Each number is 500 + 50 x the weight over its row's rms, rounded and kept within 0 to 999. Layers, rows and columns count from 0. Numbers have three digits each. The size before them is the row's rms in percent of the matrix's.

# up: layer 12 MLP up, 768x192, rms 0.332, rows 294-325, columns 96-191
# down: layer 12 MLP down (transposed), 768x192, rms 0.265, rows 294-325, columns 96-191
up294 087:528451547551490345493477461502517405446538503453470482625551538515516512536629440415523637484485472469550488464534508561573507411526430494510528483475515402506556448566540470432492486424480518552469415503629490471513472581558478470503520466564481594518407468582479596530527484542421482510
down294 092:494480563539451535510481583534583474578511494467448478493457544491432591467431503522443522508545560526548457496457493502547503530472449504489536456447588459429476509554548642436423548475507520470494475471399580561570544503407508553472507511489542468398444424482554568540495492468502474511
up295 105:365563442525529459540561465435440501524516568459538478548442506440568558598496489543442520440467495470588549488529519488556512553382460581502571509507436505428503518488505541524446470503599384512427467499526498581533472403535464410552580527590508529530517562422454442503535564617553494495
down295 108:491516585460516492482541460483561458514530407452488517481480475524525463574436425407511442578581529468531659342584487500500480479465577484516430547476508441442490472385403470479375462533497496492499608565447575576526536505517455559441549440536500474552425463516463474486539482537487547545
up296 094:434427521535504452490464447522608490531502580558485514498436614469520558540485450512464433596532401603558511430420456468558453449538450528480598416415552500495442504615463468415536551503467479466435490443452543466545511498523501553418531472493495446523499437492456486487468555466571572490
down296 090:412579450530531434498480533513521486493481481481498481514553499462557435454580451463613504494423483534525454546503553571438592485571517595449574533435434449522438499662437537506506541413495569525427468508452509512453491517502430497478487532459540547535473488453489446540481451392558517553
up297 093:546525460482420526506596537589494466490582434518495556459555478492473538487457487508504467473479457501483493513441414474466563579578566485465535483494559534497404399563471531521622403464512498523502539466465494485477544449456587525538609504469485539544490561527543477541558569509540526504
down297 098:420568501454570515550496527512493503528519443553500485467513472527533532536535484402455506561510516540514419507522585500515539459500466523479414498436494577564561495514536502484525485456445627483541455465525579480518555475496548471566529606516477515393536558492493471501434619453549542460
up298 095:517439506469483512479517496537462550446517465453452580541542472511490472492566481463471480595547492430546470472471462386484577474542483547445472520549505488530420435616547530437626448543452490512490478558460388484510494520446556502561478535481446563526520514476507531550442478497480525491
down298 114:471429592453600551564456432520588526417485438477490527574465560481539456476526409535567411538466534518484520487445515466617532492543474564462560547435569524632466582514528502527478431487596529462460459522560486447551506576561498442453506535537484520528496499475521457589466517442419571510
up299 097:508595441449399490479523439607514444608502444482469417509437566483520490539494422421440431442459503538438434548479430484453480582509504506521491447530527451540494567509440479426453456519471483476496468505466485454578498548486572415532409517495522610575487501514469510552550446562441573523
down299 098:558488528588482408588484506479430523477461570494559565576468480404521554488509566505505553437562539556582542491507499566539544371470446463456412491503442589481407485467481534611434565492552537586521488472487471494534515451467381496604525607478507549515538505461519502486518490545553468440
up300 096:544547514551478577543449473544448460547491469449431497507495486521501556529465554522453529449501523490579530528529496480549561455481527543438405427418470594550521523572460522483550415522499507467501438539405576512426551470431479514507484484451374440508521508433551570558517580447495518496
down300 105:567467463456503453546504495546518510449466455383607618553549535556578491513480494557464480493437563483545574537520589547541527589492431470427475448486535537434573541542535440554603510495556484468476451544540472477548423549454439536470567499410520558531514454513580468613474559523517576398
up301 094:528553501523507420460492511426531515582546561575449425531427503558505554426440414435448444510525458470493583423550484500480505533535564558531439462502463517498477364525511525478521578528482527513458400553485484488547481459548535511451459361527383517529486488513636451535464543477521425576
down301 092:544556489445607472551454510528498640558482579514551576572541586393520562473432484453513511447437452473527464446392441517479469491566515497512450459497501533497438487475563446536544528447451587474526455548550519506510453516540542493442566516464510462501485476522577459443508535497590518573
up302 094:525429571561535521554452483483493532561427448578524411510519575566370570458483461476501467424447522391479494439563491541493470546541610500516430491538458422492513527542436443554463502438488513553481569504557531480500499539493429436582498451462443538493487485518567535567526574549451510530
down302 096:599493384501421474545491436478453496462470509511537493511389496451561575521459579565498490457496515557540477434420529497522577447523473498567547615519454514535447505482417506585480511477462549513470521493410487476568530456435359529531464628506439474408582502440510550534388530475452511488
up303 096:485510434546468521404516555450475547519547461490500522544454502589563464510516552534467550500590588496553429545437448472528401501496453413443529491486465550537513482480490496496476555486603537497470471520642473510488502468496462448508484528517553499598462567487435544460443496541554561510
down303 074:447501508509542540495498387462536523483519479456549426488432543520428555445538549489527540508557511505546467563513512553486604445530594509458547423437462468576519544410485445573591392497545459525476436513467518476505515517444545597520574500592621520537462476393488470539538538556480454442
up304 142:569488523528589362479474551535445470496546430536440531475522516499429516515402508433399479394431544481491540459463455490521485503456470555560456537536510555469585491476489483514529462573479416493440529540396522587464579544501497622394474525513421551567488504509542500509488519448508524547
down304 107:465510422403406587500480426506606522482409542499519501468509486518554544423537508538594512627514512508493510525481594496500522474523553494435530447449458488544438513478438491503404525412556566506493456426594513412521424465457419419577525534527558475457588558433423447441440419534541538439
up305 091:422462501604522430478579500469406404470464433570476447509509509482450567539577437518495441450483528616478535520466485538399527463385487448442504511589574473542487515498445506437495520478414540426506559490433587505515476502473541442562536533490487546512504492485460561513440448481493404518
down305 096:519493515439604518490403460504565433414464586488567508482475528514573513589535525558471483494606526567416468502467507492617425472490354456481541432469442517527385449477538514552521516438483474557478504502519532482548495517519455380533547469494524454565609509593447569568465446536502530429
up306 103:486584530450578458463459511435382564497454436439529484508559536539489566443568524447487505579476416422423521558372539504561423485479494541554525509500442496501474501516501493432466552463401515430620445519511432531505598450586515539469417455584444494503524520561512558469605550544529564503
down306 096:517526514495536470541496486522434472548536509442488539488590529500519514501565464505513490511551546546525506513421568481432583429494555520457453524523497413555470451509526393487532433488470409426549566467570539459513506552371493585526506466489464500516466535338459538540456456527519454408
up307 116:490417435497497496363556546449468510514507477563450493551507564548502408416483495552442529553479479477446462507506452555508535481473531499562548524474478467491574474484496531532524489411511494371526481438501533475509599461488581458439526504538480500430476547511487428499431496492513474442
down307 110:532405603502488555446494545434535547551559466531605510417517507492549637553462491493471418508493478573472456539577456527477404426407482495470490535531486499450487603469421508503512568507528537604542506491435475539551516583465487498513583481501428536522504554501414512538627465528504456494
up308 106:502516531486567591418622374486429511489486470560512509461515487518559460496511531529375440509461498482524502481520542474482531549422435479553482444511482436598493604487536555438493441490598511501508512458445475573538479526489562462501554489604449503413561511553524504495534550504534594461
down308 104:588508507438462449540490516576502464566488498490555578514506440491367560539571543549397510446498463486491515557481515495417507497531435530566559516505413506520496535498444463450469455463480492441589445413462446568508544589449395457523611470526448534439562493486504525506499475532376515495
up309 095:512397559601503530514519553500551381495444586548527548472530486532533515518509517579459544460504430540468476607440450515549521479618515495405588428440494496535510576456453460462534476477522445498491609534536504409359549502462530471505547513468420556460510490519532616509541486530499436479
down309 100:478460609513523471569480626481568499492515540540520574592538481477495375445501454555492559486528504553516489542594535442525454516511558489475514491620541460489434559410455571482507552489588522490495526650500509473420483561526609537497545447541522580456514529531485530474502433414480456473
up310 096:499508601421520535442640503526478588547433518461355487520486480524490558447433444493502558552483519518515567432485522539491557467534522446429425462553577515534470515515472452519550563521451537576443526486463482523470480471465614476589566454514520481458561516487528432497469489446530456541
down310 087:507588467478584486472542460415512457417394484453515488464488555491536553464497469581482435514441473491416383533531400534468484480502487541543566580417463581543572468535445594455464515488489553489420460567443595604586515528517496560518463502494563516476521438479458579534525416484562477491
up311 098:545468498524523493453517549487396487471447502543522507484557538485522591480488424496503488464440549382430460456389516491404505479585471494554435508507458461517437495514500504538483421429541517537561613512422562476487561485509622449404452560561485556515451450506487515479506476475558465478
down311 091:510408487498465513514671521514568522445423593502443512456512425470457504593477568563495559492501536557498495437575572561406522524580483537569532514482564520468457387436534495473536497580453495552498459622516494533509444555412500507530519539567480531571427487518530428475555502413465475438
up312 102:514576529500567516572522497473467521540466529528502497515524547508555576426577501470478475538501443537411437498424495472530511567384493481550379453601548600552508428500532514455472488529459480586520433430544517423533526560673566571596455566429546541563414526452542524464494558488617439504
down312 106:574413468458537465538549549554561511464502510494510443483408468557581519519563547507463546488555514523390530521487507561540597486470453509493481450492449449602477514497467517606479525566446482376554473582625423371575471475559464491435567457360508436396550515578532534575492463517476432522
up313 100:510492529524438439487502575501436434549441523436414527582472433509553524439536516382579563468423462592476577485446564496533555476457451510533489528601505484545460519491512500458514492471538504595498493498486512448378561501452500484555383547477400523577579581414509551508520587529505390463
down313 104:436581456528505455535530561521515567533510446488487453444410501532448445499523523534490538559484462518560434534574464558515518477449476512494485470458450532484541497568520466549619424504508559438463369535533529477457492512629591496449487499420494461490539510629534501483619340526462476447
up314 085:547489570468494388551475555432585466517566574504488529506445570511519539508535472516508509438498487436458528444466506475472450559488505520464552423510451481587490548473385515465483497538520451515496450508506525493452530469536585551412565485440490505529557375576416463613417567539512439439
down314 089:419475523481529596518512542526492505539427496467476488481504489362552493487547462450601581464477441495558529457518484371479500461493467482398483509503466527485447473454610611522556501528514469386489506495483470453484452448559484489411607491487514467466550456560587544460506470547499480531
up315 126:491389512549505488494510447496483475485592532454480512496393462437551540501545378525407451559514471508493461539415471452462581486485469487424437515449504472412670497499480525408578501436491424535571456514538471568439538482512481510527546551443518543428471537558575500570489491488535510531
down315 119:450502477407462521533443504418512462478509528540499549506478499534566510556480455509535444461616534398482492513513539546399540457546575586513507551493461470520518470437443493494508542483489518466453530443470434527516522463467624555501528499575493475501481494533508500452419568418488517494
up316 093:490492458390473531487512494500544484511456472505552481499533525460494607462532531544473568558541474495439533476478531473510537523472558465494510504531482501384516439444513501446500458503497619511497445497495470505508508486547494533546498599482584456452470527440579424521503605552628445519
down316 081:526455498480496469551540460506417513458535527490525547609588624479434455544599504524541499500476528501548576563534457482495386518510534482515484621506573479507445557503512487576483497520478469549456563433478529489497511523411534474500488551522518489503527427480501494564544518590513563449
up317 112:523568413466527558506484516606561551479503388420470562552502480553512434427448567548633487468520450472596560651554527475431586491518523455496441455499488481538456474468512510454536505466469485475461500450519484404455524436533483513583465475425480484519471587516493460489494476454510527595
down317 116:594464389407549473464546471511515470564429427553515512398535598508504502482557495576476483553512472516588568520550485502515460480550534533513534441508538476467485527503466518535534449576554491542479504445523448453496436468422570500532482555520506426539489537452566419512517572535478590502
up318 094:491485509480452449496553449488530518488472563469556606523536462427476579499572504471411541472515452601493508490467555523551589506554511489598471435468520487560519513469413536554479505390512603528474557436453572543519503496452551495492586522548490534471420502442446433490532430509535424535
down318 088:523435518533491570540586424446505539524548552470544504544512471504544526487518564527422505586542461521492406502545579484477360549477524528399549505543522547509428515448433527492558503523507462536430517529454471497585479524567480426450551502457480488462518515515500501493502528518464477389
up319 090:496485478475533583466466547532548573513482415549454470528552552525553562404502542436477437464509494526444497493467538534473573412421465485541466565577425428464570550535490467517462614483504530611545417412516515512488532454472554497496545469480574552414423493440470530461469525457490501483
down319 096:427502518424519497529530482540469507482499503561460578589521558478485540501543572589523399507484484447458593517619516482522426453490423537519503445456573491430530438516592499506515427482517602603433554524546435475472497477477449522524567480425568597516459491446575480560489571487466484505
up320 090:505574516588570571467476498478496558561520455554490485441483542426499431486482578441556502482436497540457486491469586500565571495536524525513565499523423466499505540433564500517461417406555529431573501487546532465532508472442538439456570633483461588508439420491468426487460470508457542479
down320 101:509448453497478488490482438520557454461597531527432454493418502448451477501588538451547526480532486475516587442452466495489497577497476563606458454611471520538397494582513435533458523534523455520501576431484601508463512497376533469515447484501514503492449452562391586541483485464470484520
up321 100:471457417559455558506482567584480455490430530539566525454590531497487444528557476536345592452561462498555539462434441516533558535456578483530507484462493438469573552501481520522478420459470467484489455468478487638462502515539494487505595487505460498462510448425533469423554484498493564469
down321 092:486448475559525483483528436582499527549422480426486480588553467595459478504448530475560455493470471482511383490548449581440505617445515436423566513460526406451520602547519556517471502558506503582512498504535610527502520457448608492460467461508510505423551465571467511486509571456572511564
up322 091:421481420462462506519524470555481429562623472478437539563474527484447429422442488541455593505528500565463485448419527482490535496464492503552460503549458438519515560479513510460432462406477488515508441621513449484406442593479549457472502445558467499515492498442526449439549490600462541527
down322 099:508511498531503566532552508552677423458556552440546467521480505515447508596472570447556477500522558495473555536573416507473607404561463505424530482540430464520469503439537441530420503539557511488615542474424493467568506455495499509541411583489575495477435554522409560480508523577490525528
up323 100:411376545464507542625437509510466529503527532483507507539531526496554408553491521507516502541525461518511401503422492489437629440460452521465488514474434490517492559550470548460464454476494430491464494414511576512441509508441491627513443553559586547472521533537408588498604452501425477476
down323 103:532540436505543521568444585492548538509500495421542473447490604479572558611385590461498541509501579435510574461548548541490460490464520505460494411536464485604487541443525526620468480462439454486416589550563479592444548545470430521512454579463526516498515458515440539501506562507465511507
up324 072:521467475446467414433497440532390536516401531576533466506598530486410488419513495432454446615542474624470546508497514465432568509566539602435470466470449471445497412512420460494484600484424490507517468461505482549514535569496548495446488499489452585499554496482543536449451488543577523531
down324 109:504395542549503554456472485530579575477553429522469443564574544490479537529503516520519485584593531457476527522552612572487621517581500593467537495527453530504458580577449530532529530435496540573449555457495456569409573589495499527585492501450426473559456538530576453489454486560475438514
up325 105:465475505530437470496414534485497464504505518570497446485494452574536526462596468578517505501488435485523474562451436518505488545485449578530524555497419464568524433547456500469441508402530406518532552537503587442460510618516523451512480508453562528509494537388461419497431494483582469438
down325 099:590465508522482517445488556490441551614549589466429387492484522529513481516556546518508533446488508400539466521416466545489487519528469573497464503539556430521537470519395552563465513516569514407450535464337416488452450606587549511487487500404535461498509458497512596546497524498540449474